{
  "vocab_size": 32000,
  "positions": "rope",
  "tie_word_embeddings": false,
  "doc_mask": true
}
Each number is 128 + 24 x the weight over its row's rms, rounded and kept within 0 to 255. Layers, rows and columns count from 0. The size above them is the row's rms in percent of the matrix's.

# layer 5 MLP down (transposed), 768x448, rms 0.155, rows 404-443, columns 392-447
size [ 95 100 102  99  98  98  99  99 102  98 105 105 101 104 104 102 104  93 100 118  96  99 100 106 100 104 102 101  98  98 100 100  98 105  96  96  98  96  96 101]
[[131 138 143 164 133 158 122  65 147 154 119 138 114 139 128 150 129 100 107 165 113  92 134 107  88 132 134 126 162 159 114 144 105 175 143 134  86 112 120 120 152 115 102 128 137 128 137 118 145 103 127 142 141 126 103 164]
 [135 103 139  99 154 120  96 115  77 145 135 112 112 138 139 122 114 156 144 115 170 145  90  84 123  96  83 131  83  91 146 119 133 117  73 122 145 154 131 118 115  89 133 123  95 134 138  93 152 166 130 148 200 110 146 125]
 [100 114 177 137 121 135 109 164 107  96 118 106 104 165 110 163 119 103 137 132  84 112  84 105 141 114 137  89 148 162 181 134 123 208 109  99 133 146  90 110 119 101 133 150 107 125 156 100 119 177 126 150  82 117 130 137]
 [141  99 124 121 155 159 107 166 134  91 129 116 128 144 141 151 151 108 158 113 120 126  99 106 152 104 120 151  73 136 154 113 135 112 158  95 131 128 124 128 160 147 161 138 116 124 117 125 107 112 176  87 174  80 150 140]
 [131  96 106 131  97 140 118 149  94 167 115 142 176 141 187 157  73 135 111  78 136 161 162 138 118 151 119 128 134  77 114 166 126 131  85 147 186 137 117 118 131 169 109 119 100 160  73 151 163 137 130 134 140 154 130 110]
 [143  74 138 133 136 112 159 146 111 137 157 156 110 157 121 175 122 134 135 130  85 137 118 146 157  90 107 139 141 158 110 141 112  19 171 135 123 157 153 188 107 126 140 137 144  93 131 147 125 144 150 166  98 143 144 143]
 [116 133  95 117 102 134  90 113 102 109 101 110 107  93 117 165 135 109 146 115 138 148 176 143 109 130 105 141 123 143 117 132 131 124 139 111 124 165 135 157 140 125 149 132  95 139  90 135 125  99 150  81 155 113 129 169]
 [114 129 124 129 154 128 112  81 159 161 124 122  99 143 143 175 112 124 125  70 107  50 110 151 105 144 149 106 101 130 138 161 108 112 152 161 154 139 127 120 131 156 113  99 115 122 145 110 103 125 107 134 120 130 119 128]
 [157 148 125 172 134 155 118 130 128 151 110 154 142 125 142 139 133 106 117 103 159 102 109 115 136 125 104 133 145 120 153 164 122  83  85 125 132 132 120 113 112  95 128 148 142 100 119 171 115 102 130 137  97 122 105 135]
 [123 100  75 126  88 150 151 155 100 109 134 119 132 137 124 155 120 106  71 130 146 123 114 135  93 106  95 176 144 102 105 118 120  77 161 169 111 104 116 154  83 108 143 124 116 175 124 159 131 106 128 101 144 137 133 105]
 [148 156 133  99 179 126 100 121 153 154 136 144 124  92 139  84 112 123 172 118 103 164 137 162 147 132 171 159 146 133 151 167 113 119 118 133 120 100 156 119  99 158 119 123 105 117 105 122 142 134 113 138 147 118 138 117]
 [156 138 144  85 140 120 170 120 118  95 143 105 123 139 101 132  80 142 119 215 162 109 125 162 162 177 137  96 145 129 109 104 120 139 112 127 172  97 127 145 116 154 127 161 103 110 106 113 129 129 132 102 136 116 104  96]
 [ 70 114 155 154 154 140 131  97 119 139 145  89 128 129 136 148 124 144 143 137 146 146 127 145 145 163 131 169 165 103 172 121 133  88 154  93 162 104 143 167 118 181 173 117 115 133 136 103 154 129 118 173 158 149 128 113]
 [ 81 154 115 125  83 116 127 131  97 124 165 128 144 139 135 140 168 178 115 136 108 113 120 112 151 166 109 113 124 137 171 123 146 147 147 136 132 137  85 168 125 113 157 107  68 154 126 154  77 157 158 109  93 108 125 112]
 [106  99  86  88  94 118 113 137 132 109 143  90 178 109 140  94 119 102 109 114 141 169 150 145 125 132 107 136 164  80 138 123 132 134 129 139 125  78  80 140 100 142  95 148 138 131 120 155 148  99  93 143 145 145 121  98]
 [155 128 145  96 102 117  91 177 114 164 100  81 128 110 149  80 112 105 155  72 109 104 120 126 135 149 136 133 140  96  96 129 140 143 125 146 114 175 133 145 156 141 151 135 134 156  88 123 149 146 116 169 135 135 111 136]
 [ 88 100 128 154 118 114 137 113 120 168 138 124 149 155 147  81 141 163 144 147 119 128  90 134 106  83 161  88 139 129 151  71  96 138  80 152 147 136 104 146 101 170 123 137  95 116 162 135 130 107 133 161 141 131 112 153]
 [155 162  83  97 105 159 165 124  87 112  84 160 142 124  80  95 175  93 107 136 135 130  98 131 113 109 128 133 155 128 123  84 113 157 109 123 151 134 125 132 149 105 187 153 109 151 129  93  67 158 129 123 136 130 130 155]
 [130 143 144 136 138 106 144 126 108 202 122 161 100 154 163 132 140 164 146 110 141 156 115  91 125 126 159 148 113 157 152 117 118 122 138 148 104 174 114 147 109 125 155 165 181 132 169 124 111 162 138  95 141 114  79  90]
 [111 134 148 111 171 111 106 119 103 120 124 135 105 148 114 134 109 168 148  70  98 113 134 157 111 133 155 145 100  82 114 156 166 169 132 144 116 136 164 139 150 117 100 141 146 105 141 166 176 114 141 105 165 136 140 171]
 [145  84  77  72 174 131 158 134 111 158 144 120 119 174 172 138 160 137 140 130 120 110  86 116 117 157 118 105 121 119  96 144 159 134 123 120 161 130 101 107 153 139 139 174 118 122 103 139 134 181 110  66 117 139 103 120]
 [174 164  86 117 147 125 184 117 135 131 147 113 118 131 129 108 111 132 103 140 173 107 128 127 162 146  93 113 110  85 148 141 116  56 124 123 166  96 178 118 143 142 115 116 103 187  73 114  98 128 111 123 142 110 130 112]
 [113  94 139 117 132 104  76 159 143 130 137 137 117 123 121 129 136 100 132 168  79 100 137 119 103 122  74 112 143 147 146 132 124 211 105 102 109 147 123  97 126 143  95 158 141 120  78 114 125 131 118 143  74 137 148 128]
 [147 159 107 160 133 145  85 118 119 135 105 145 139 122 128 121 114 136 154 112 170 129 105 132 111 173 118 134 110 144 187  59 100 121 141 148 138 122 159 141 154 132 147 108 110  93 138 134  88  71  76 131 109 106 144 154]
 [181 102 143  97 121 161 151 112 155 127 161 175 103 143 113 134 177 139 169 137  95 115 138  75 105 124 106 161 111 119 114 128 162 122 102 123 125 115 146 117 144 102 189 158 129 148 167 133 137 128 126  69  98 119 100 135]
 [119 110 149 128 163 140  81 143 113  57 183  72 134 176 125 148 146 138 134 147 119 108 156 131 132 146 146  84 142 131 120 132 151 152 107 117 146 130 130 130 129  91 125 134 129 165 129 147 162 134 142 130 128 126 142 159]
 [120 125 141 133 156  91  81 125 132 113 131 105  95  96 128  84  96  89 116 108 100  96 125 117 104  84 115 152  91 104  89  99 166 196  68 125 135 145 109 103 106 115 102 116 126 100 144 158 116 106 134  99 132 128 132 113]
 [120 142 114 131 171 133 169 130 122 137 139 118 123  89 125 122 115 102 103 125 140 133  89 134 141 148 163 159 142 185 142 151 116 140 161 141 148 156 103 155 143 135 108 103 108 160 133 193 111  91 137 131 106 131 132 114]
 [150  96  93 113 176 165 109 114 171 132 127 162 137 128 127 146 164 159 157 185 124 111 132 138 176 129 162 147 145 135 137 102 136 135 113 170 151 153 159 131 122 127 149 136 116 138 146 164 152 156 148 152 125 144 144 135]
 [153 148 118 135 167 134 109 146 171 170 102 141 140 119 119 115 133 134  91 138 137 113 127 144 139 164 158  88 105 114 135  76 131 132 111 149 128 128 136 116 134 129 143  97 135 102  92 123  94 135 136 130 153 102 202 152]
 [141 110 142 153 128  98 126 163 129 144 148 126 130 133 135  95 102 133 155  97 131 122 140 140 123 134 153  98 100 145 125 170  95 108  97 118 139  89 141 140 121 126 136 168 129 134 127  92 135 128 106 115  95 106 138 134]
 [ 78 114 163 120 156 119 108 142 103 106 143 122 125 148 153 135 158 117 134 169 149 158 142 115  99 125 102 159 169 145 123 169 141 121 149 110 119 167 156 102 113 132 138 115 151 136 174 127 166 131 121 136 148 147 164 104]
 [126 116 146 187 159 114 105 136 144 120 140 170 177 159 130 143 123 136 166 156 144 151 125 181 132 125 141 105 149 125 159  84 114 101 121 113 133 117 103 130 102 100  86 150 127 162 136  97 111 131 104 122  75 129 133 151]
 [165 160 104 128 146 136 116 114 142 143 113 118 115 146 134 135  89 115  96 140 146 118 150 168  54 121 132 159 188 133 121 181 136 152 123 131  94 121 101 140 135 128 137 137 127 116 103 133 149 142 121 102 127 142 139 127]
 [179 115  85 154 131 136 153 154 106 128 124 174 143 127 109 104 117 125 128 165 112  93 144 129  78 127  97 114  90 121 112 138 122 123 102 110 128  63 102 127 168 127 162 100 145  66 135 114 157 139 103 135 142 120 108 112]
 [ 89 149 129 101 119 143 138 100 119 152 126 122 148 145 143 143 140 107 150 124  89 149 100  92 170 164 164 131 117  94 135 132 140 118 150 129 134 141 111 113 150 151 137  90 127 171 141 115 124 147 128 130 116  86 112 147]
 [116 113 106 107 119 112 133 173 143 159 101 139 134 106 116 147 130 124 104 117 116 151 122 124 111 134 149 115 122  60 135 117 168 158 127 117 121  98 132 155 119 134 139 121 146 115 107 123 145 132  96 135 113 117 129 130]
 [103 143  83 130 166  81 147  87 140 110 102 132 120 132 150 128  77 142 114 128 136 110 128 122 135 148 115 102 173 145 171 117 109 187 143 145 137 119  97 108 143 142 127 119 119 120 108 162 126 135 111 113 121 124 146 172]
 [173 104  97 111 128  88 157 154 117 116 133 134 168 105 130 124 127 136 134 184 138 146 100  97  82 126 135 127 109 116 122 120  85  82  87 114 120 110 124  98 146 161 119  91 124 135 136 123 121 147 136  83 104  92 157 143]
 [155 128 140 167 142 134 124 115 120 163 109 113 123 201 128 142 113 139  97 138 138 116 114 132 154 157 115 155 134 119 131 129 151 135 132  93 164 155 161 142 173 108 137 133 149 134 120 165 140 133 149 109 111 166 100  82]]
# layer 5 MLP gate, 768x448, rms 0.168, rows 405-444, columns 392-447
size [100  98  96  92 102  98 101 102 103 102  98 103  99  97 110  92  95  97 132  97 100 108 102  97 105  97 100 105  96 101 109  98 100 101 100 100 100 102  95  98]
[[129 127 107 144 172 142 152 113 151 160 122 127 116 129 142 115 130 182 146 126 103 135 116 151 134 169 126  98 143 123 107 114 127 130 130 152 170 126 129 116 122 139 121 146 164 104 113 169 114 105 218 119  90 130 127 174]
 [128 129 113  82 136 110 113 168 143 126 122 120 118 108 117 146  88 118 133 147 155 152 138 144 146 135 172 145 124 117 115 128 143  93 163 146 111 157 122 132 141 129 118 175 116  58 122 124 133  91 107 121  87 120 108 159]
 [133 140 142  96 136 163 146 158 174 106 139 154 150 142 172 131 137 107 126 117 113 144 125  96 108 116 139 110 128  98 147 119 146 145 119  86 138  99 126  93 126 141  98 125  97 117 100 107 147 105 142 120 153  77 136 129]
 [121 141 130 132 155 130 134 122 143 124 125 167 130 185 123 134 167  99 146 110 134 138 126  93 144 106 173 133 126 139 144 153 137 123 119 135 119 153 151 115 179  98 129  96 136 149 103  93 171 127 128 119  95  90 177  99]
 [ 90 108 152 157 124 111 134 119 143 105 109 156 139 157 137  94 140  95 100 176 165 132 182 138 145  80 122 111 140 129 166 113 124 102 160 155 128 139 131  95 131 111 155 128 173 140 113 140 131 140 122 126 137 100 139 152]
 [164 142 123 139 116 164 136 118 131 114 128 136 124 104 123 140 200 151 126 111 130 116 135  90 127 109 125 127 150  98 141 150 163 184 134 140 126 143 128 143  91 123 115 110 105 100 119 100 131 129 162  82 152 151 123 128]
 [139  91 115 116 130 137 114 110 100 145 125 116 138 146 194 147  95 127 145 162  93 148 194 120 113 120 100 136 137 130 135 156 111 142 111 163 134 117 136 127 153 138  72 133 139 136 101 105 115 131  98  69 114 155 147 132]
 [164 103 125 155  97  98 145 147  84 134 127 177  91 108 130 133 109 127  78 124 109  85 143 140 119 101 110 138 114  94 134 128 125 140 151 148 115 145  79 162  95 133 137 107 174 165 147 110 126 117 147  88 114 122 119 118]
 [116 116  78 105 158 142 121 141 104 139 145 141 166 128 168 133  84 102  72 157 105  83 126 110 145  91 134 119 143 123 133 145 151 133 129 165 152 115 106 111  82 121 116 104 132 145 129 122 108 140 128  82 143 117 156 109]
 [116 168 149  85 142 128 118 134 140 148 109 133 126  91 172 133  92 114 114 152 156 139 132 173 132 117 172 162 145 146  70 138 114  99 141 145 118 112 152  97 116 184 147  96 115 156 110 125 150 132 113 134 121 142 109 114]
 [144 100 167 151 178 133 113 150 126 103 112 120 135  99 110 126 109 145 127 142 145  96 110 178 150 140 113 176 151 115 158 133 130  86 106 142 104 111 115 153 119 122 133 134 123 143 103 126  96 130 140 112 143 132 137 106]
 [161 141 165 147 151 150 139 128  77 118 167 109 125 137 144 105 132 150 127 111 117 103 110 138 123 139 120 136 110 118 110 134 151 133 123 175 143 108 147 172 151 120 145 141  98 141 111 113 130  88 111 151 126 135  81 115]
 [131 146 153 104 115 126 151 157 154 133 131 134 122 127 139 117 162 128 151 107 147  80 131  98 136 117 108 153 114 147  95  87 146 123  84  78 139  91 168 159 113 105 110 164  72 125  61 111 108  79 135 144  74  97  75 118]
 [138  99 129 120 167 138 128 178 114 139 113 131  90 158 118  99 121 129 105 145  82 110  80  63 117 122 147 140 109 117 113 161 138 121 104 124  93  90 174 115 151 101 152 147 133 103 108  78 116 142 109  98 148 141 190 117]
 [102 147 123 126 146 109  99 105 101 100 138 145 155 135 128 171  94 139 140 167  99 114 122 142  91 117 110 123 111  88 153 117 164 152 101 136 138 128 109 131 131 143 101 102 123 160 140 107 127 124 107 117 166 127 179 129]
 [149 133 132 157 124 125 175  87 171 134 111 133 148 109 162 133 134 132 152 118 181 184 139 139 158 122 124 175  81 119  78 128 152 126 133 116 179 156 139 140 150 116 112 118 161 149  99 147 107  85 161 140  72 115 143 126]
 [141 107 109 152 111 140 152 116 159 130 132 110 165 107 136 152 116 120 162 100 140 145 155 120 150 158 146  85 132 136 141 115 147 115  93 111 149 141 123 175 143 132 115 122 126 139 110 158 146 113  96 139 134 144 121 130]
 [112 119  92 147 156 153 122 121 165 144 141 142 141 157 133 117 146 178 130 127 122 114 126 115 122 118 130 126 133  77 173 117 118 110 154 119  84 119 106 131 166 148 118 146 149 122 132  98 117 133 160 117 162 152 142 100]
 [123 126 142 123 150 130 161 111 125 111 127 133 117 170 134 140 133 156 147  94 101 119 120 172 136 117 161 130  69 138 119 131 175 144 129 124 142 119 185 166 134 134 119 156 134  82 138 151 166 109 142 111 164 115  92 147]
 [101 148  97  84 147 116 109 163 165 110 139 125 123 128 108 188 121 166 117 134  86 111 132 160 121 103 148 155 136 176 146  86 142 108 165 117 119 109 101 111 141 127 161 107 125  87  79 130 136 172  68 129 197 103 125 115]
 [135 133 142 121 116 121 137 134 151 121 100 174 180 112 138 135 100 139  87 115 112 153  93 124 154 163 150 126 141  99 120 151 130 140  82 133 144 142  61 160 110 141  91 174 158 152 167 169 125 116 114 152 121 121 131 108]
 [121 149  95 104 132 105 129 114 111 195  92 136 146 138 134 115 132 124 112 143  88 116 118 112 152 138 130 125 150 142 142  81 134 131  95 158 129  96 108 143 151 136 100 160 147 110 100 153 172  97 145 143 125 111 161 143]
 [111 137 117 125 106  90 150 123 161 111 148 141 127 112 114 136 116 131 133 122 117  97 129  83 131 120 122 127 101 134  99  32 125 126 108 147 140 154 126 108 109 117 122 129 112  88 108 124 159 105 112 109 147 121 120 142]
 [108 126 119 123 101 120 142 112 151 159 171 160  92  86 125 112 138 124 101 139 105 155 140 147 105 107 125 107  86 152 121 136 145 135 135 171 131 120 114  95 126 149 103 111 133 114  86 150 118 121 117 102 122 142 149 145]
 [134  68 110 100  97 122 157 105 136 173 121 172 128 122 132 166 105 154 107 116 128 120 158  78 149  90 179 157 159 148 106  84 129 147 146 119 165 117 116  79 191 100 132 135 169  99 104 108  96 128 136 112 103 122 113 115]
 [112 126 122 113 187 114 139 137 140 140 169 140 120 147 147 124 142 105 122 105 128 111 141 156 144 151 117 145 166 126 112 170 121 128 103 136 111 130 123 144 110 145 142 203 152 137 146 130  91 149 119  66 148 133 100 105]
 [124 145 137 143 134 185 139 151 170 131 131 130 133 103 123  86 149 136 109 135 140 118 188 117 119  76 146 125 150 148 127 139 176 151 128 130 111 135 155 149 111 108 131 122 143 163  84 116 103 103 110 123 162 136 106  96]
 [157 130 126 141 118 127 123  93  99 189 124 121 148  99 150 121 160 143 125 123 127 138  93  95 162 118 176 114 115 132 137 143 124 117 164 116 166 139  97 133 111 118  98 142 134 109 105 141 127 105 102 133 124 174 126 100]
 [127 142 104 145 162 195 154 137 122 130 125 144 138 146 142 101 150  91 119 167 130 130 128 107 130 103 122 147 112 122 120 113 136 118 107 146 102 138 142 112 128 125  90 155 140 106 134 113 131 110 139  77  98 141 164 131]
 [126 131 129 131  94 126 123  90 104 144 109 176 124 144  85 158 110 155 151 128 107  73 111 111 156 127 121 127 149 132 137 104 112 103 141 155  93 110 104 107 133 149 132 137 105 147 124  98 123  87 118 151 136 111 138 124]
 [157 116 169 106 128 123 132 144 111 127  88 115 140 141 124 130 108 143 113 121 150 143 101  78 141 132 182 120 100 125 144 151 169 112 121 145 110 107 138 160 149 123 133 159  77 115 104 137 123  71 142  99 127 123 107 127]
 [ 98  93 110 130 118 133 100 116 135 154  90 133 126 117 160 137 141 101  86 107 161 122 130 116 105  99 142 145 116 140 135 120 126 119 139 101 121 138 123 101 160 112 143 170 114 123  95 132 148 162 110 145 105  96 117 140]
 [147  81 158 146  96 125  96 138 167 102 123  72  93 126 119 147 106 140 129 117 135 128 148 140 109 148 119 115  95 112 127 119 104 119 121 120 169 132 103  94 110 111 136 142 125  88 134 113 114 142 130 155 124 147 125 122]
 [126 147 173 122  77 166 126 143 146 132 114 120  93 164 147 112 154 124 129 132 125 119 113 175 147  88 177 150 122 132 169 176 176 128 111 153 134 190 110 131 114 146  79 130 106 167  79 142 113 135 123  98 117 133 165 142]
 [153 115 159 125 123 100 159 145 142 107 104 143 132 111 102 131 103 139 139 125 139 150 125 113 117 179 121 146 123 117 100 171  98 124 175 116 146 176 116 136 123 123 105 135 145 124 144 139 119 146 107  97 136 150 127 148]
 [155 175 145 114 131 135 118  97 119 176 109 134 113 172 115 124 155 136 154 124 124 150 121 114 130 163 148 154 139 116 138 134 127 185 115 143 109  78  98 123 133 134 107 153  84 103 148 118 119 146 171  83 120  74 114 127]
 [121 135 172 159 150 129 102 146 103 140  91  90 121 140 163 103 148 118 150 153 161 121 127 153 162 118 135 105 132 133  97 148 134 130 143  99  86 126  89 136 125 157 115 125 137 175 155 133 164  84 130 125 164 113 130 122]
 [163 142 100  85 166 167 132 128 137 121 125 118 133  72 124 126 140 132 134 113 124 103 125 133  93 104  75  98 122 129 213 115 149 115 127 175 146 120 126  82 134  87 129 129 105 125 125 108 143 169 124 104 131 122 110 127]
 [111 114 144 101 130 103 162 142 146 117 141 194 126 121 119 126 126 133 142 134 103 159 161 126 133 116 150  97 113 119 121 144 124 130  99 237 108 146 148 144 157 121 115 143 157 120 135 108 125 147  86 174  77 122 113 118]
 [138 142 132  82 146 122 160 176 106 135 132 143 116 139 139 112  99 132 149 158 180  87 162 140 139  92 135 115 148 111  49 139 141 135 104 137 146 105 113 125  62 114 129 104 133 102 150 123 141 137 134  97 154 120 127  97]]
# layer 5 MLP up, 768x448, rms 0.168, rows 405-444, columns 392-447
size [ 96  98  97  97 101  98  98 106 100 101 106 103 106 107  98  98  91  93  82  97  97 103 105  99  99 101  99  96 104 100 112  97 104 102  97 107  97  94  99  98]
[[124 160 103 128 139 130 148 101  72 152 110 147 120 109 129 126 124 145 152 103 122 146  83 121  74 158 128 150 142 130  92  87 134 120 139 129 133 131  86 140 116  87  82 145 137 104  81 142 152 116  61 128 139 152 174  90]
 [ 99 167  97 111  98 149 154 111 136 123 142  96  93  81  97 195 135 131 137 132  70 133 154 128 118 136 112 118 122 144 105 168 145 104 136 127  99 147 153 126  77 126 120  94 124 129  68 149 131 126 153  88 131  61 116 153]
 [143 122 142 138 122  75 107 125 120 109  98 104 125 110 106 135 134  66 139 142 160 114 124 156 118 175 142 142 133 124 101 145 122 173 139 115 127 167 144 175 133 122 155  97  96 123 154 141 134 113 149 138 167 158 127 146]
 [165  88 160  90 119 121 101 124 106 158 111 138 158 125 124 137 122 105 123 129 163 110 122 161 167  99 136 161 106 146 129 107 119 155 174 135 102 125 165 121 122 163 111 140 112 166 171 115 146 126 137 133 153 112 142 116]
 [ 89 136  91 162 137 179 112  99  90 159 118 131 115 176 146 177 141 116 107  95 134 156 110 143 100 129  90  85 176 103 136 140 112 113 130 108 110 149 127 150 121  86 122  76 125 163 182 132 125  81 129 118 123 135 106 127]
 [163 151 147 144 149 106 108  76 161 145 149 156 132 108 123 112 163 110 163 137  93 133 133 112 143 147  98 133 122  67 143 107 117 122 108 116 122 114 139 173  83 147 115 131 120 120 135 120 120  75 105  96 130 212 147 107]
 [166 149 148 111 113 137 129 107 162 125 103 100 127 149 122 108 137 101 107 113 122 120 141  89 173 156 130 189 116 101 124 153 111 125 116 118  96  81 152 117 122  77 100 119 126 106 146 133 159 108  89  96 154 113 141 159]
 [ 95 152 122 114 135 127 154 100 187 180 141  96 123 132 141 137 111  67 121 136 148 137 155 123 140 107 135 127 134 172 148 141 107 167 128 112 125 132 136  83 151  82 140 125 116 112 108 115 167 107 166 135 128 131  98 132]
 [131 112 151 127 149 130 107 177 163 160 129 147 107 132  87 128 123 140 164 120 138 146 125 139 121 110 112 107  95 146 137 135 123 147 127 126 149 137 130 171 102 162 141 107 111 113 143 105 110  64 129 128 123 156 103 111]
 [163 124 132 100 102 109 105 134 132 120  85 135  95 140 137 148 104 112 123 116 123 111  98 151  98 145 167 147 136 135  89  84 148 100 124 124 153 123 132 146 113 125 127 141 117 128 105 136 157 154  84 120 131 111 122 196]
 [152 140 137 100 103 144 173 116  93 133 114 120 130 158  73 126 155  88 113  97 128 115 141 128 134  77 162 127 113 107 147 151 119 153 146 164 101 109 123 116 111 176 141 121 129 111 142 145 127 104 115  61 141 114 163 145]
 [120 163 112 151 119  94 103 110 133 119 132 123 118  95 134 148 136 116  89  97 151 173 144 132 105 132  90 128  99 143 166 134 134 129 167 176 101 169 146 140 121 130 165 145 123 167 117 140 141 167 164 129  82 160 134 129]
 [154 116 122 118 113 145 155 115 154  91 109  86 160 111 110 134  84 129 168 112 150 150 107 125 139 123 140 112 124 149 135  75 114 143 151 134 130 145 154 114 149 117 134 147 117 142 109 154 119 127 160 105  75 131 133 118]
 [132 109 133 141 137 148 108 102  85 120 137 133 141 131 107 116 112  94 114  92 128 167 150 109 132 123 153 123 123  71 110 134 106 125  99 163 118 103 133  96 131 160 113 156 114 102  63 119  96 106 132 109 111 112 149 133]
 [167 126 140 141 133 139 134 115 105 137 138 133 121 139 134 115 178 122 137 114 122 140 170 141 150 155 127 147 140 159 129 120 165 134 151 160 133 122 141 127  96 154 153 121 143 107 178 167 102 153 110 160  88 134 136 123]
 [125 130 111 108 146 119  76 142 188 131 127  96 104 148 135 144 109 118 124 103 141 106 132 155 132 145 158 102 176 161 121 111 153 149 156 140  75 120 131 114 160 148 169 131 119 130 179 119 129 161 130 122 154 110  88 137]
 [114 180 105 142 166 186 154 134 115 124 137 182 138 119  94 150 140 138 117 120 136 152 144 126  96  67 159 123 158 118 138 108 164 113 139 140 142 132 139 167 134 128 157 109 107 126 136 119 128 129 146 160 126 117 177 143]
 [122 127  97 112 144  88 142 140  84 147 128 187 156 143 157 137 100 135 186 111 142 158 183 120 157  90 110 122  91 119  97 150 117 119 150 141 130 138 102 148  94 118 165 127 138 139 168 125 125 206 109 138 129  93 136  82]
 [135 113 101 125 113  98 123 143 164 101 144 115 156  60 150 136 151 107  97 163 147 106 133 112 131 147  89 140 133 124 135 121 110 138  97 139 144 114  98 105 114 134 155  74  93 159  96 101 125 139 115 172 123 149 160 138]
 [112 135 125 131 118 124 145 153 115 132 129 140 108 142 151 149 132 151 156 104 120 156 133  83 100 107 106 144 111  99 102 136 125 110 108 127 131 127 135  63  96 136 113 138 129 108 118 114  84 128 122 103 131 113  67 109]
 [154 116 118 142 117 145 127 135 120 149 112 104 141 133 137  81 128 146 127 136 168 154 125  94 123 154 147 104 146 128 120 161 142 141 153 113 156 138 204 115 145 115 108 147  90 146 122 106 103 108 141 165 111 134 139 107]
 [107 105 105 158 148 148 112 103 121 177 163 143  99 114 152 101 120 137 123 102 108 156 135 115 150 171 145 147 120 109 142 129  78  96 138 114 135 135 147 102 151 129 125 123 154  96  47 146 117  98  94 170 134 115 108 164]
 [103 109 184 129 102 154 120 162 135 134 128 159 111 152 165 136 147 143  99 161 142 163  96 106 106 140 125 112 141 132  95 144  87 116 125 143 116 159 138  74 121 122 116 133 151  77 142 105 150 115 147 135 133 183 131 176]
 [150 128 150 131 126  99 135 142  92 104 122 139 111  92 134 124 151 115  97 107 107  90 138 152 135  96  97 143 152 116 138 147 114 120 115  80 145 161 154 109 137  75 160 128 141 160 127 137 123 159 136 144 106  80 107 113]
 [ 93 146  89 176 131 116  98 138 168  85 124 128 118 138 144 117 152 115 135 137 119 151 143  87 128 144 155 123 107 102  99 123 110 126 111 116 130 137 176 142 105 148  81 125 123 157 166 148 156 132 134 140 130 139 150 117]
 [124 111 107 142  82 137 137 123 126 145 131 121 135 131 158 133 129 124 137 110 126 169 115 127 159 133 141  99 112 147 131 104 128 140 157 125 113 121 110 115 145 146 131 128 140 136  82 135 129 130 119 154 104  89 117 166]
 [169 167 168  83 138 128 126 144 120 150 141 162 104 127  93 131 131 147 140  81 134 105  35 139  83 111 109 161 155 138 161 142 129 124 155 135 156 155 137 120 138 149 111 104 126 145 133 133 139 116 127 123  87 139 159 142]
 [166 125 180 118 181 130 156 101 121  62 135 103 183 147 132 129 143 135 108 164 151  98 143 168  94 131 120 145 147 134 110 194 128 116 164 146 135 123 122  88 101 129 130 173 138 124 151 158 133 156 158 160 175 138 138 137]
 [124  93 108 156 135 128 153 105 158 103 136 175 130 113 114 135 138 119 106  91 116  70 148 127 130  83 139 121  93 123 125 169 116 135 186  96 121 124 114 112 106 112  88 138 130 118 129 101 169 108 103 132 140 142 171 118]
 [179  85 150 141 149 133 138 130 174 112 137 111 181 119 128 105 129  82 105 128 158 117 147 103  73 147 139 157 130 134 105 121 132 129 111 138 128 149  97  91 133 128 151 144 142 143 128  94 142 186 128  98 139 122 121 109]
 [120 143  94  98 129 122 181  83 118 169 117  96 129 111 142 131 149 112 165 149 108 132 162 143 112 154 113  86 118 119 152  73 113 120 129 132 137 112 146 109 110 144 137 113  95  93 161 129 124 125 121 116 139 126 141 106]
 [146 129 132 148 144 111 122 106  96 136 109  97 133 171 126  89 118 114 148 202  93 119 121 145 135 145 106 191 156 120 122 116 133 150 111 119 148 120 159 154 133 125  96 159 116 126 104 141 154 115  94 111 160 147 108 128]
 [ 93 135 110 100 129 104 147  97 117 132 112 128  90 113 141 130 117 208  60 125 166 122 156 120 146  40 111 150 123  93 114 129 178 111 130 107  98 151 137 144 146 144 122 137 138 153 131 155 165 103 114 112 129 149 133 123]
 [138 109 116 118  69 105 111 138 131  80 108 110 110 102 112  87 158 122 153 159 123 139 161 142 138 105 162 116 104 136 134 113 150 114 136 105 120 111 104 129 114 134 120 125  89 164 184 161 100 119 125 134 106 164 146 173]
 [142  69 147 132 165 124 103 159 148 121 113 120 157  71 132  77 119 112 140  92 130 147 118 155 175 136 130 138 122 139 151 141 144 105 110 102 141  95 153 155 105 164 131 127  87 122 184 131 116 161 107 176 122 108  94 131]
 [135 133 125  64  97 128 175 153 161 138 108 165 115 157 149 163 117  88 110 121 118 141 115 120 120  90 127 125 146 112 122 166 113 106 100 117 130 118  96 142 131 125  90 132 155  96 161 126 123 148 101  96 198 111 122  83]
 [117 119 108 105 102 107 124 113  93 128  95 108 144 129 143 129 138 147 124 135 154 150 122 145 156 147 133 132 151 111  71 127 109 144 121 153  85 107 108 123 103 112 127 129 153 137 114 148 110  85 118 118 129 131 168 131]
 [128 101 165 135 139 162 121 113 133 116 137 154 139 125 145 149 131 118 118 121 124 131 122 125  79  94 125 111 109  91 121 138 159  92 156 101 116 133 129 119 168  78 122 141  91 157  85  96 128 181 144 105 138 115 162 124]
 [148 154 193 148 136  84  97 137 121 103 147 104 151  62 123  90 113 135 140 141 132 158 155  96 132 136 163 151 143 123 148 140 109 136 148 133 175 134 130 114 129 197 189 143 130 136 120 135 156 118 133  96 108 105 114 130]
 [132 179 112 154 142 113 164 167 140 101 120 111 115 103 163 119  53  90 172 118 146 126 123 122 140 109 122  94 105 140 136  71 103 135 156 134 124 165 125 142 120 161  92  96 129 111 107 132  94 147 134  72 109 122 157 145]]